Weights of a small GPT-style language model, trained from scratch on English Wikipedia.
Size: 14 layers, 3 heads of 32 (1 for keys and values), MLP 384 squared ReLU, vocabulary 8192, 6.32M parameters.
Architecture: biases on query, key and value, untied embeddings, hashed n-gram embeddings, capped logits.
Training: 144M tokens, 4887 steps.
Each number is 50 + 10 x the weight over its row's rms, rounded and kept within 0 to 99. Layers, rows and columns count from 0. The size before them is the row's rms in percent of the matrix's.

# layer 7 MLP down (transposed), 384x128, rms 0.601, rows 272-326, columns 64-127
107:47 48 49 30 54 64 51 60 52 53 49 35 43 63 49 56 64 46 64 66 38 54 51 52 56 43 35 63 37 69 51 52 38 47 64 58 63 41 51 39 46 38 55 53 62 42 65 50 40 59 58 37 47 36 65 54 35 51 35 45 45 59 53 57
106:57 52 59 58 38 51 45 61 61 51 35 53 44 46 53 54 35 63 42 46 44 33 61 53 50 64 56 70 42 47 19 42 60 58 40 47 38 55 43 41 46 55 57 59 52 63 38 56 54 48 38 57 56 66 41 42 48 70 39 33 61 35 46 49
122:48 47 48 44 39 41 56 51 60 38 38 54 63 58 37 62 45 62 37 60 60 59 52 39 33 79 62 53 50 42 40 53 61 53 35 50 38 47 45 72 51 44 53 37 35 57 55 61 42 50 45 45 56 57 51 61 60 48 63 41 61 37 52 51
098:46 30 43 48 64 44 51 54 43 47 59 43 49 45 56 55 38 51 39 44 46 50 39 47 38 48 52 47 45 39 44 47 50 49 34 54 48 47 72 62 40 44 46 65 48 55 52 58 52 57 48 60 55 31 68 57 39 37 56 42 50 58 41 77
098:52 38 53 46 46 42 63 45 30 57 50 55 53 46 42 38 38 38 31 52 48 63 47 44 45 64 60 47 43 60 51 27 46 54 45 51 58 45 48 50 34 36 44 49 56 51 39 58 57 56 38 54 34 63 44 54 46 62 62 45 37 66 66 62
101:49 59 47 81 41 50 60 41 31 61 36 40 41 63 28 50 69 38 53 49 43 51 46 43 38 55 54 44 63 48 44 35 63 65 52 55 46 47 57 53 42 44 50 42 58 77 49 47 53 69 58 59 44 50 62 58 47 29 52 41 52 61 51 64
103:37 63 54 55 44 53 43 68 43 51 53 48 49 58 55 47 67 55 48 50 48 61 53 42 69 27 53 58 39 55 59 58 68 42 45 48 47 47 59 51 70 48 24 58 46 43 54 52 69 56 59 51 52 53 43 50 36 60 58 34 53 32 33 62
097:56 48 54 42 51 47 64 36 59 54 33 60 46 55 49 47 46 53 67 51 70 73 50 44 53 54 40 78 42 48 32 52 59 48 44 48 50 75 49 42 39 72 49 54 50 57 39 50 48 62 55 35 61 57 27 54 54 50 54 57 52 33 53 35
096:40 46 49 34 53 57 38 68 56 48 45 61 51 57 79 60 40 61 52 64 59 38 59 71 42 60 53 62 38 34 48 51 70 42 64 64 50 61 65 47 46 47 39 29 44 52 50 43 50 58 48 43 54 52 53 61 45 49 51 51 47 46 49 40
097:44 59 51 37 57 65 61 46 51 36 34 46 46 49 65 49 62 57 56 57 54 44 61 51 55 35 59 34 49 37 64 53 43 64 60 57 55 60 44 42 72 53 48 28 41 41 46 47 48 60 34 38 51 46 35 56 46 46 66 51 56 78 55 49
102:71 60 48 43 57 69 45 25 45 41 73 44 55 48 51 44 45 52 53 38 48 46 53 62 57 39 59 51 47 37 52 52 48 46 54 42 63 46 56 54 59 57 53 36 45 60 54 51 44 49 44 50 45 57 66 49 41 57 39 51 48 18 46 48
093:48 47 64 45 49 32 58 38 49 65 69 47 51 66 66 43 55 42 54 41 62 57 49 54 46 35 52 48 43 35 32 51 58 49 39 40 47 41 52 50 40 69 54 54 43 44 36 47 61 59 64 59 54 49 58 47 52 65 58 31 64 50 54 46
108:45 47 46 40 52 45 57 41 52 50 47 48 50 37 46 56 59 55 36 50 55 73 25 40 24 50 38 54 63 39 45 53 37 53 47 57 55 43 58 50 45 30 51 51 41 50 63 48 52 51 49 52 64 50 52 63 44 67 58 51 65 56 52 26
098:52 47 60 46 67 48 30 41 61 46 51 30 65 54 49 47 47 53 53 58 45 44 60 58 38 53 64 36 47 45 65 48 66 55 53 44 52 66 50 54 52 56 71 54 36 46 43 54 59 60 49 53 45 42 66 64 48 61 63 35 47 30 43 49
103:57 49 61 48 30 61 69 49 52 55 37 39 47 59 60 48 40 55 43 39 51 62 61 51 43 53 45 34 51 31 66 41 56 67 33 38 64 44 32 44 62 43 50 51 51 40 46 58 41 57 40 39 35 53 49 57 60 47 45 45 45 49 32 36
093:66 56 53 49 57 47 34 43 49 59 68 54 31 45 56 42 56 43 57 42 35 37 45 47 71 29 52 70 53 68 59 48 56 36 44 47 55 42 48 57 38 53 63 35 68 51 40 63 56 61 59 57 56 57 42 62 46 45 49 58 58 50 63 47
100:57 49 35 49 53 33 39 76 53 48 40 71 36 49 41 54 48 54 53 59 48 41 46 54 52 50 43 52 44 63 54 34 57 59 37 63 50 38 49 68 50 62 41 57 52 54 46 28 50 62 65 55 49 51 56 41 56 63 66 49 62 42 53 27
092:53 34 53 39 47 55 35 42 55 53 41 39 35 58 45 39 36 51 49 55 45 41 45 41 64 49 55 32 57 57 62 44 54 47 56 72 48 36 45 52 40 63 42 48 58 64 57 57 43 63 52 52 41 49 67 70 39 36 52 52 37 79 55 77
102:70 56 53 48 57 64 53 63 58 41 62 60 36 56 49 48 45 45 42 54 53 54 45 42 62 51 66 58 52 40 53 52 62 71 59 66 53 54 45 54 40 41 51 56 56 43 43 47 51 42 61 27 52 52 43 43 37 42 50 43 48 62 61 50
100:51 58 54 43 41 61 61 57 55 47 45 50 47 64 61 59 60 54 43 58 64 58 66 61 38 42 70 47 62 32 62 51 58 59 38 54 47 25 42 57 55 57 41 50 64 59 51 31 38 58 50 57 65 52 37 39 52 53 60 21 49 45 59 36
099:45 50 46 47 45 65 42 55 56 55 58 76 42 57 59 55 46 51 48 65 53 53 42 50 55 38 32 60 56 44 45 30 46 49 53 55 30 40 63 46 68 68 36 41 52 68 57 50 65 51 45 57 60 40 51 53 60 61 36 34 39 45 44 25
094:54 51 46 52 24 39 53 54 51 56 29 36 40 64 68 49 51 61 50 49 31 49 55 56 57 39 46 64 44 57 48 36 55 43 47 49 61 41 51 36 38 59 45 51 39 48 57 42 52 58 46 37 59 47 48 49 66 41 77 55 52 86 44 37
099:48 53 44 33 48 50 42 51 30 45 48 47 50 35 63 52 65 44 39 48 41 69 48 54 63 56 65 47 45 51 42 42 40 46 46 35 53 57 44 66 30 58 62 47 46 45 66 48 50 51 54 63 46 33 73 67 54 46 57 49 54 50 53 58
093:49 49 53 62 46 49 67 78 46 31 34 65 51 49 51 44 43 53 66 46 58 44 62 45 52 55 51 39 30 44 32 58 47 55 61 48 52 54 48 35 65 34 58 50 35 57 58 52 29 45 47 51 65 29 45 63 46 61 54 49 60 43 42 45
102:54 48 51 54 51 49 50 39 32 43 43 51 15 47 43 43 64 63 49 60 52 41 49 49 31 62 36 54 62 52 52 40 49 58 63 59 47 33 52 48 54 54 69 43 56 47 51 39 39 37 53 67 27 34 57 84 58 67 40 43 48 50 50 63
094:69 42 48 55 59 53 66 61 55 55 69 65 56 50 46 42 52 51 59 39 44 58 48 46 89 45 40 43 44 48 59 49 56 46 69 53 53 50 46 36 42 54 67 58 58 42 35 67 53 53 50 50 58 64 72 41 47 46 36 64 53 43 55 58
093:70 52 53 46 46 63 43 54 39 39 41 40 56 47 39 50 47 55 44 47 45 54 49 38 63 51 59 45 65 53 71 31 40 51 44 59 62 64 36 65 56 46 46 61 51 31 42 59 44 55 37 60 57 31 64 38 24 49 60 40 52 42 46 51
106:72 51 50 53 59 45 26 57 61 26 60 42 53 36 55 48 48 43 48 37 48 30 46 70 49 57 39 29 33 41 26 55 44 58 52 75 36 49 55 44 52 45 43 55 51 39 40 47 44 48 54 52 39 50 44 47 45 56 49 43 48 62 38 66
107:45 35 66 68 60 67 56 49 47 35 70 48 41 61 55 43 62 35 37 37 67 57 53 41 19 51 52 51 54 43 47 40 50 54 33 49 59 48 63 76 39 48 40 37 66 72 43 37 40 59 45 52 50 40 67 63 41 39 60 55 45 59 38 50
092:51 52 48 54 48 42 57 42 49 41 60 50 49 47 61 61 47 28 48 44 60 37 48 62 59 55 50 53 42 35 46 58 50 55 64 60 59 41 54 61 44 51 32 60 42 68 51 34 31 55 54 54 55 47 72 65 49 33 62 31 47 76 46 20
096:31 42 48 45 60 59 53 54 53 48 58 46 55 49 49 63 29 47 49 50 59 49 41 57 59 64 53 37 50 36 49 43 53 63 64 47 44 34 51 61 44 58 46 50 65 55 49 37 50 65 55 71 48 40 56 43 38 55 55 40 53 39 51 50
099:59 41 57 66 53 51 25 52 40 55 51 45 45 54 46 40 57 42 43 59 46 44 72 54 51 46 56 40 58 50 44 45 22 38 46 52 47 44 44 61 47 46 55 50 58 35 54 68 54 58 73 31 60 51 50 64 56 52 38 43 50 61 59 47
110:55 55 42 60 52 51 60 73 64 56 57 36 52 59 67 52 61 46 50 36 48 50 54 48 52 60 65 62 40 39 49 51 44 49 72 51 36 53 54 34 58 49 62 36 58 76 60 43 46 53 50 43 48 23 52 44 60 47 32 47 42 63 49 50
100:74 32 40 67 46 47 57 57 53 37 56 41 43 41 58 46 46 49 52 40 30 50 68 49 54 62 50 51 66 66 66 48 48 50 48 40 72 69 65 61 38 47 44 51 36 60 38 47 42 62 37 51 44 51 46 59 51 50 52 62 19 53 58 54
103:57 64 48 47 45 54 62 44 41 29 36 56 51 48 43 39 51 45 34 47 59 57 52 45 31 52 48 67 30 19 23 47 46 64 59 42 66 37 57 52 33 64 49 43 59 44 47 60 43 53 24 51 47 46 48 53 56 65 65 56 46 42 39 50
092:57 48 44 27 39 48 18 45 43 46 50 46 45 53 51 59 60 51 57 44 28 59 45 78 62 29 46 47 48 51 61 54 52 39 54 52 45 71 49 45 42 47 49 56 30 50 40 45 37 53 34 45 33 65 38 61 48 61 60 61 46 65 55 63
122:44 39 40 44 40 59 59 47 65 59 47 57 55 51 53 37 51 51 58 57 37 53 51 61 64 26 58 49 55 46 27 30 38 57 46 50 44 50 66 45 32 61 53 48 39 54 52 50 58 58 46 56 45 33 46 59 73 49 59 61 40 54 53 40
105:53 40 48 51 56 34 59 60 48 61 51 56 48 54 46 53 51 68 48 43 60 64 45 27 42 71 59 56 50 51 49 56 47 46 68 46 45 56 54 37 60 56 37 49 62 62 37 51 49 51 43 46 49 45 45 60 59 59 39 27 37 27 69 57
096:35 57 46 49 50 51 50 52 41 71 59 53 38 44 47 51 59 47 60 52 49 63 50 49 58 43 42 54 39 58 68 50 54 35 31 57 62 43 46 41 33 40 33 67 66 48 30 44 40 46 48 62 55 46 46 51 36 38 42 50 43 77 57 57
109:45 45 59 47 49 57 50 43 52 69 55 46 58 46 33 77 52 53 46 43 46 68 52 67 53 43 51 40 58 51 44 71 48 62 52 55 36 61 63 56 51 53 67 45 42 33 55 52 75 60 63 31 51 53 56 49 42 56 47 54 61 40 41 64
087:62 44 41 58 51 57 61 52 50 59 50 69 62 57 44 42 45 37 48 47 45 41 44 47 70 50 55 56 59 45 49 45 48 57 65 46 59 37 45 44 63 56 45 49 66 41 52 29 51 51 55 53 57 42 53 39 45 51 42 62 33 46 39 53
105:27 60 67 51 52 59 47 71 58 61 49 53 41 61 47 48 42 64 45 60 39 42 54 51 44 62 47 53 45 70 56 66 52 72 51 56 49 32 60 50 49 58 39 35 48 46 39 38 38 51 46 40 50 39 42 51 43 59 39 46 39 19 62 47
098:61 55 54 33 55 64 62 59 46 45 59 48 56 55 72 43 55 42 52 41 56 32 47 34 51 43 59 45 40 51 43 49 57 26 66 74 44 39 46 49 26 31 44 58 61 44 53 50 48 34 46 39 45 48 72 43 51 44 67 53 59 51 62 42
096:53 38 51 44 41 59 38 78 36 38 65 34 49 55 62 45 61 45 38 41 54 49 41 47 53 63 56 50 54 58 52 46 58 48 40 65 48 29 46 58 59 70 64 46 47 64 44 60 33 50 69 50 54 46 41 35 42 56 32 42 57 37 55 29
102:45 66 54 48 60 43 26 49 30 31 49 35 45 49 44 47 52 67 47 53 55 54 55 40 43 35 67 51 46 33 62 54 62 48 74 51 52 54 59 50 46 42 61 44 43 61 36 55 48 55 50 34 71 48 52 56 26 55 58 53 53 38 58 64
099:71 52 45 52 52 41 48 40 42 40 40 39 37 51 39 47 46 37 46 40 35 73 57 49 60 43 50 46 36 47 59 47 54 60 59 54 33 56 53 51 47 68 58 67 53 29 61 56 43 53 37 56 38 57 33 72 43 35 38 55 59 63 46 58
096:61 44 41 49 57 56 53 57 49 56 47 29 56 57 45 39 33 51 55 46 68 53 47 45 48 50 66 53 73 48 52 31 45 54 33 60 51 50 42 68 64 43 67 58 57 44 43 56 48 46 55 41 45 50 44 56 42 60 32 55 66 36 52 52
111:78 48 51 80 58 51 50 66 60 53 53 77 52 46 29 47 44 50 43 50 60 46 56 56 55 58 40 62 43 60 51 54 57 42 46 50 51 67 48 40 51 50 52 45 52 52 48 64 63 52 59 45 42 37 49 58 48 53 39 51 55 46 54 58
102:58 52 48 35 58 51 41 50 60 54 40 47 28 48 44 58 42 48 32 45 57 38 65 48 61 59 53 53 53 56 56 40 56 36 54 55 60 34 48 59 68 62 67 50 43 59 70 34 39 43 55 50 41 47 31 44 43 50 61 63 62 42 52 53
111:50 41 40 43 41 25 61 37 45 41 39 31 26 37 55 42 44 60 54 55 51 42 39 60 43 40 58 49 71 47 36 56 56 41 37 59 37 50 52 56 60 51 67 48 59 54 59 48 36 51 52 52 38 50 41 45 55 50 42 31 45 59 53 53
098:45 58 52 55 60 57 52 45 39 58 57 61 52 48 56 35 48 38 38 42 37 29 48 47 63 59 63 43 41 62 52 50 45 38 60 61 49 50 44 55 50 64 58 57 49 54 49 50 48 54 44 32 55 45 40 50 41 37 47 62 48 68 57 76
106:60 53 56 45 46 51 46 58 55 31 29 56 49 55 50 50 50 42 46 42 49 45 65 55 76 48 60 42 42 63 47 53 57 45 55 60 51 51 65 43 52 39 46 68 31 61 29 60 48 55 42 57 46 33 50 38 46 50 57 48 38 35 44 53
090:57 74 55 66 57 33 46 36 50 43 47 45 43 50 50 52 72 44 63 58 58 47 44 57 52 44 40 63 40 31 65 56 62 54 55 47 61 35 71 43 69 44 39 54 46 46 51 39 68 65 43 35 36 29 45 50 48 61 43 55 56 38 59 31
097:48 47 42 54 57 39 23 63 66 48 59 50 59 45 58 41 55 57 38 69 42 54 61 42 47 29 67 59 59 54 39 48 54 65 43 56 56 53 37 41 60 62 49 38 54 73 46 49 44 49 44 58 56 63 41 45 51 30 38 59 38 48 52 39
095:69 63 54 54 36 43 44 40 46 37 62 60 46 42 67 45 51 38 36 43 46 37 46 46 48 74 44 53 58 55 39 63 38 43 59 51 42 42 45 48 47 45 54 47 39 52 40 38 54 54 48 34 50 68 72 54 61 63 36 42 33 59 64 42
# layer 7 MLP up, 384x128, rms 0.344, rows 273-326, columns 64-127
106:52 35 45 46 56 54 62 47 59 51 53 47 55 47 41 63 43 52 42 58 48 37 57 69 71 51 48 64 53 61 63 51 54 55 44 42 48 59 58 49 48 49 56 65 37 68 44 59 54 52 43 54 57 46 42 60 47 41 45 39 73 29 46 41
123:45 17 59 46 42 62 42 53 55 37 62 42 50 48 40 58 46 39 42 51 49 53 42 52 40 52 43 43 56 65 62 52 41 51 52 38 46 52 47 47 51 49 55 45 35 35 70 34 47 38 52 47 49 53 48 34 49 42 59 43 48 56 73 56
093:58 59 36 60 35 57 60 46 49 42 49 38 45 53 48 15 40 61 59 54 41 49 60 37 63 35 38 47 50 67 51 54 51 57 50 45 44 66 55 52 46 58 46 43 38 55 62 58 56 59 52 43 54 63 21 61 60 46 27 73 47 50 41 52
099:37 45 62 48 55 53 53 41 51 56 49 40 48 52 61 53 52 48 32 59 49 42 52 62 43 55 39 55 47 50 41 51 47 59 61 46 43 54 36 69 53 55 49 79 47 59 51 41 42 53 59 42 35 59 29 60 48 55 39 38 55 40 49 63
104:51 61 41 63 50 37 37 52 25 48 44 49 42 68 18 45 60 49 55 49 58 47 41 39 49 47 60 44 43 57 62 58 52 61 33 51 40 52 52 43 40 65 56 51 35 49 64 58 46 66 68 55 54 54 83 48 62 37 55 52 46 51 70 54
098:44 48 49 58 60 71 50 35 54 49 40 57 62 52 71 55 63 45 35 65 39 43 35 59 47 54 48 39 49 54 55 66 52 66 45 54 48 54 35 50 49 41 40 40 60 46 73 52 52 49 58 48 39 58 57 57 54 46 54 46 43 62 49 60
088:46 38 50 59 48 41 48 71 51 51 50 59 65 46 47 46 44 44 61 47 43 49 45 49 51 40 49 32 46 55 47 34 59 45 55 66 37 49 42 46 60 55 62 40 38 35 42 40 32 34 48 56 72 62 61 49 47 58 65 41 49 49 63 46
097:46 40 45 40 49 42 78 41 54 31 50 55 30 65 32 48 31 73 45 64 37 44 45 38 57 31 45 36 41 56 36 61 50 75 55 35 60 52 47 58 68 57 57 62 38 52 46 50 42 46 39 47 49 60 63 39 58 37 53 63 40 40 56 55
092:47 26 41 60 47 47 29 47 52 52 60 65 53 61 36 44 44 57 41 52 54 52 47 51 47 30 59 51 44 50 42 48 41 44 49 48 63 47 46 44 52 50 35 50 73 53 36 48 54 42 34 42 59 48 51 69 48 50 42 61 46 64 64 48
097:76 37 40 45 56 49 55 46 39 39 70 47 54 45 54 45 46 45 53 42 60 48 69 62 47 49 55 59 46 56 58 36 60 57 46 31 73 40 55 69 50 47 45 63 49 37 39 37 47 47 62 51 39 39 62 44 50 70 36 56 49 52 43 58
094:56 35 35 58 56 48 38 46 56 37 58 76 36 59 43 50 39 80 60 55 42 56 67 42 58 36 62 54 51 53 55 43 42 56 54 65 62 56 64 60 61 48 40 48 43 67 55 46 45 46 45 49 48 44 42 40 52 38 33 57 59 45 50 64
107:50 41 52 53 47 62 49 32 66 61 59 53 66 39 53 55 66 42 35 51 53 49 43 52 38 48 55 48 67 38 64 56 42 55 37 51 49 56 68 49 55 19 65 50 60 49 57 66 62 28 58 62 53 38 57 50 52 52 47 47 62 42 56 27
096:50 44 47 44 47 60 60 54 65 48 61 61 58 38 35 68 42 59 56 41 29 55 22 42 52 27 50 54 36 53 50 52 49 67 40 54 45 60 61 48 41 47 51 48 61 41 57 68 58 27 56 52 46 63 34 54 53 45 54 45 46 53 55 38
099:53 44 59 43 53 57 61 55 58 36 41 54 48 52 46 62 45 44 44 63 33 55 51 48 43 47 75 52 40 44 39 64 55 58 33 62 54 54 41 53 48 61 40 52 57 53 37 67 56 46 52 37 56 48 57 66 45 61 58 67 46 44 59 52
079:61 54 51 54 40 64 55 65 46 53 53 35 38 68 66 64 43 38 39 56 57 59 66 41 27 48 35 24 50 47 54 60 49 68 54 70 48 50 32 40 67 40 47 58 49 47 53 43 43 51 64 51 47 38 48 48 58 37 52 48 57 61 49 64
104:46 64 47 38 55 37 42 56 48 61 37 71 59 35 47 49 46 46 38 61 35 48 37 42 52 38 57 57 55 47 54 42 47 58 40 70 69 42 40 71 54 50 46 59 59 45 42 43 44 55 60 45 56 69 52 40 72 63 48 50 47 68 33 57
101:52 58 67 44 41 59 40 49 42 66 48 66 40 47 38 41 55 46 35 43 59 69 51 58 55 55 28 44 57 51 52 48 67 56 40 58 40 55 44 29 49 45 37 24 43 42 54 54 65 38 54 48 50 61 51 37 37 58 47 41 62 50 61 66
101:36 48 68 53 47 55 67 39 55 53 50 33 61 46 61 60 54 35 53 33 53 47 47 66 28 71 48 62 51 53 38 49 35 32 53 70 40 55 54 56 55 54 61 47 55 58 49 65 48 52 26 42 33 46 44 41 59 52 62 53 51 47 45 45
105:46 32 48 53 47 72 55 43 61 63 47 46 52 58 52 57 49 45 55 64 43 49 56 56 35 25 48 41 55 46 63 50 48 53 55 39 37 50 36 62 58 59 61 49 55 64 68 65 56 58 52 45 50 55 54 50 53 49 63 55 60 38 43 47
098:50 44 47 37 59 74 59 49 47 54 30 53 62 63 33 47 55 64 45 42 35 43 47 64 53 42 69 53 36 55 53 57 50 52 55 47 60 50 61 51 65 55 62 44 31 59 60 51 49 46 64 50 54 42 40 48 34 74 64 31 46 47 59 39
095:52 46 52 51 41 48 49 53 38 60 45 53 52 57 49 54 58 48 57 71 44 50 50 54 41 44 66 50 27 50 62 78 59 39 47 61 44 58 47 59 45 57 66 48 52 50 41 54 63 46 55 27 41 53 55 48 47 44 67 67 38 49 42 33
097:38 57 48 42 42 28 47 41 40 40 57 43 40 52 62 55 56 72 37 46 52 69 62 42 56 51 48 58 53 43 46 60 31 50 63 22 65 52 57 48 61 44 63 50 50 48 57 40 53 49 48 41 56 44 39 50 31 61 54 49 74 48 66 57
100:37 38 46 60 27 49 42 63 44 52 58 47 58 48 33 42 39 52 60 51 50 54 56 40 31 45 48 49 32 68 40 47 43 70 48 54 34 37 45 51 41 50 62 47 74 52 53 58 51 48 39 45 72 21 41 70 51 51 53 28 61 38 41 69
103:59 37 42 45 58 40 60 45 31 48 50 63 30 47 64 45 45 45 53 53 47 61 66 54 53 59 73 52 47 41 50 58 45 59 30 52 42 52 57 51 47 54 51 90 31 42 53 44 32 38 39 40 44 60 59 50 63 60 46 43 58 41 70 69
099:43 50 37 45 49 41 45 43 25 76 54 45 65 73 31 47 53 61 54 42 69 51 51 38 65 46 32 48 55 47 53 47 38 47 52 55 63 57 49 43 54 54 66 61 56 63 47 44 58 38 53 52 72 60 28 65 46 42 40 46 45 46 49 68
096:37 69 51 36 36 40 69 42 44 42 54 54 55 56 50 48 46 62 60 64 51 42 53 64 56 48 48 50 46 51 58 58 46 50 54 42 47 43 33 53 61 47 32 38 58 54 55 41 49 51 46 44 53 60 51 50 44 61 40 51 49 40 57 45
104:52 30 62 69 42 36 44 57 48 56 35 44 33 39 35 30 49 35 43 45 53 35 63 62 43 49 56 32 50 57 46 52 50 54 52 57 54 46 52 60 51 41 50 71 37 33 63 41 49 55 43 45 51 61 31 49 45 69 46 42 66 58 71 52
104:49 42 55 36 45 42 61 48 43 52 56 43 41 52 43 50 38 49 37 43 48 38 49 41 31 51 51 51 34 48 45 61 49 60 49 31 59 50 32 63 64 49 51 35 70 56 49 64 52 44 44 62 53 52 47 52 50 56 54 67 62 48 46 62
090:45 48 45 57 35 39 47 51 56 54 46 64 32 48 47 39 48 24 65 54 49 43 60 70 39 51 35 58 61 69 57 53 54 43 51 57 41 50 62 61 30 24 56 66 30 35 50 53 55 52 45 52 35 65 36 56 55 46 56 63 67 45 66 34
093:55 61 54 73 32 57 54 43 58 48 62 61 63 58 48 45 43 43 37 55 34 55 69 53 50 31 35 34 48 59 40 53 51 46 58 49 53 55 55 53 64 52 56 68 48 60 61 52 28 38 66 57 48 45 43 47 39 65 38 42 43 45 55 43
097:49 39 37 61 55 47 42 53 46 45 42 49 50 58 35 65 58 49 56 57 48 42 48 71 34 42 46 49 63 59 49 61 29 53 57 77 32 57 59 43 45 50 49 44 38 60 49 52 63 37 53 41 56 36 35 57 55 46 48 49 53 47 38 53
109:56 39 49 52 62 72 59 33 52 41 51 46 49 36 47 65 44 74 69 54 67 30 42 49 50 58 35 57 43 66 39 58 42 58 63 45 49 46 55 45 48 65 59 48 49 66 81 66 45 42 51 62 47 47 66 45 56 48 47 47 47 41 42 50
101:61 40 41 66 49 68 65 37 66 53 80 62 57 61 40 39 39 51 47 55 47 28 55 61 52 55 47 46 39 52 51 47 48 70 56 50 62 44 55 45 37 33 46 38 56 73 38 42 32 64 53 45 43 32 52 43 53 47 33 46 54 44 35 67
099:47 41 35 61 40 51 56 52 45 57 41 64 64 47 34 45 43 46 45 60 64 51 48 45 61 38 46 44 53 70 24 38 46 65 61 39 66 36 49 46 50 44 55 42 62 32 65 52 61 59 48 67 67 60 67 54 63 39 63 46 49 42 44 60
098:47 53 72 48 56 37 37 38 52 45 61 58 62 66 49 48 44 28 45 61 42 50 61 54 42 49 54 57 52 59 33 56 34 68 26 40 48 62 52 65 46 57 33 52 40 62 46 31 44 41 52 50 53 61 50 44 42 39 47 42 49 63 56 51
108:46 34 60 38 64 60 61 27 59 69 53 63 71 63 57 50 66 45 47 62 43 47 60 48 62 55 57 36 71 58 48 42 52 56 46 39 67 67 54 51 50 54 45 43 57 42 62 42 62 40 47 38 46 47 47 52 43 54 45 44 47 47 60 31
099:48 43 46 58 58 26 35 34 49 40 51 44 63 59 49 46 55 71 69 59 44 47 57 52 47 66 44 46 39 63 53 58 23 58 57 46 54 62 52 33 68 37 48 48 47 50 57 62 53 53 56 57 54 35 46 43 48 52 68 45 34 43 49 57
084:57 45 45 53 47 59 53 53 61 38 44 55 65 40 36 46 37 47 51 44 52 35 40 68 51 66 63 46 57 51 52 45 45 50 66 56 51 60 41 58 35 64 51 51 55 49 60 67 63 61 48 36 49 62 41 54 71 76 52 46 54 52 49 68
106:54 44 57 62 49 49 50 58 61 60 62 62 50 45 45 58 42 56 45 58 55 44 30 44 47 45 56 47 35 54 33 78 43 56 64 53 41 55 58 40 52 45 66 45 36 24 58 55 61 47 55 37 46 64 54 40 44 53 51 54 55 45 57 52
095:52 53 52 57 69 52 41 41 30 64 52 46 62 25 50 42 36 59 47 42 57 36 55 39 39 31 64 59 39 48 50 41 50 58 52 40 49 54 51 57 49 50 43 53 50 56 56 67 58 44 48 43 55 47 52 46 50 33 56 35 48 62 77 51
113:37 55 39 26 69 43 42 38 61 52 65 43 39 41 58 47 56 61 53 45 54 55 51 55 50 51 31 54 44 70 52 49 50 65 55 43 67 55 52 39 42 42 43 46 54 48 66 39 55 72 43 39 60 51 18 41 36 50 44 53 60 43 68 56
097:60 36 47 50 51 55 57 36 65 67 36 42 67 49 31 49 52 34 51 59 45 52 44 64 40 61 45 48 65 53 33 46 21 52 48 45 38 49 49 65 63 49 45 52 49 53 54 63 42 54 42 59 54 43 55 64 51 35 34 46 41 59 43 65
104:47 35 52 39 62 58 37 26 30 39 42 59 51 59 48 52 42 36 61 38 69 53 59 60 58 40 47 41 47 48 53 44 59 61 58 57 60 58 63 37 53 56 49 60 49 36 46 67 38 52 47 59 38 49 44 53 62 68 39 62 65 37 40 48
102:56 49 57 57 56 49 41 52 36 50 38 52 50 52 57 48 49 56 45 49 34 62 28 41 31 49 63 37 47 52 18 53 64 59 65 59 53 45 51 56 39 49 63 44 18 42 40 44 44 47 61 49 67 44 63 44 56 58 58 32 39 53 52 48
103:35 38 47 62 47 55 48 51 56 54 36 37 59 41 57 64 44 37 40 40 43 31 60 64 49 37 50 55 43 50 52 52 68 45 59 41 54 55 55 49 47 48 43 64 58 31 48 73 74 50 44 56 50 62 29 48 31 49 47 47 67 55 37 47
102:52 42 52 63 50 50 33 36 49 62 38 58 51 65 58 41 54 39 48 40 47 60 61 55 46 49 57 52 55 70 51 58 46 54 60 36 51 42 39 47 62 47 60 43 33 42 50 63 66 41 54 58 43 58 49 30 52 47 30 47 59 31 55 50
126:36 45 37 74 50 47 42 48 62 54 48 52 58 43 56 40 48 51 33 33 61 49 47 52 48 54 49 38 41 76 41 48 51 53 72 53 33 59 52 40 53 60 53 47 58 57 60 42 36 54 56 54 57 41 41 52 55 52 54 52 57 57 48 57
100:38 60 45 44 44 48 55 43 36 57 44 44 54 28 49 36 58 51 52 40 44 59 33 59 55 45 56 60 38 39 54 48 49 41 58 57 49 63 65 38 64 53 51 52 54 58 64 61 41 42 70 60 62 55 71 56 66 30 55 54 44 48 63 48
107:55 40 53 46 31 58 82 46 60 54 24 54 38 44 46 46 38 61 53 56 47 55 36 35 70 25 47 42 54 65 52 57 59 45 60 48 45 46 59 61 42 46 50 73 35 42 60 66 65 51 45 40 55 49 47 46 55 37 36 51 55 62 61 49
103:34 46 50 47 62 47 55 57 39 81 54 51 50 60 65 57 47 65 53 60 50 45 54 47 41 49 45 50 46 54 40 46 52 38 50 44 44 62 42 41 48 22 64 39 25 50 58 51 49 32 61 48 47 54 51 44 66 59 63 69 42 48 52 38
105:64 47 38 47 68 41 57 38 49 35 48 53 54 49 38 52 35 52 62 62 53 55 40 56 50 31 49 37 48 64 49 56 37 44 52 53 57 43 53 71 52 31 54 57 53 65 33 51 46 49 50 46 41 41 49 54 55 52 43 69 47 31 55 52
092:53 45 69 57 38 37 36 42 34 72 63 47 41 55 52 42 39 38 46 60 58 35 62 39 41 57 41 63 44 47 67 44 61 57 60 58 52 52 41 55 58 59 51 48 48 57 53 53 63 40 72 43 68 41 55 54 44 53 46 61 56 54 46 45
098:21 38 50 44 53 38 53 59 60 49 47 64 47 61 55 50 33 52 47 48 54 55 37 42 51 52 56 47 40 52 49 35 56 31 51 43 49 39 31 62 51 63 51 49 33 70 54 61 48 46 51 37 48 36 48 43 56 41 49 49 52 52 56 19
095:53 54 58 53 48 56 55 31 46 28 46 52 45 52 47 52 43 86 41 45 60 58 51 49 59 65 55 60 43 73 41 39 54 57 41 41 50 41 37 50 38 48 51 79 39 44 49 53 35 61 62 66 48 46 55 54 43 54 65 54 54 36 50 41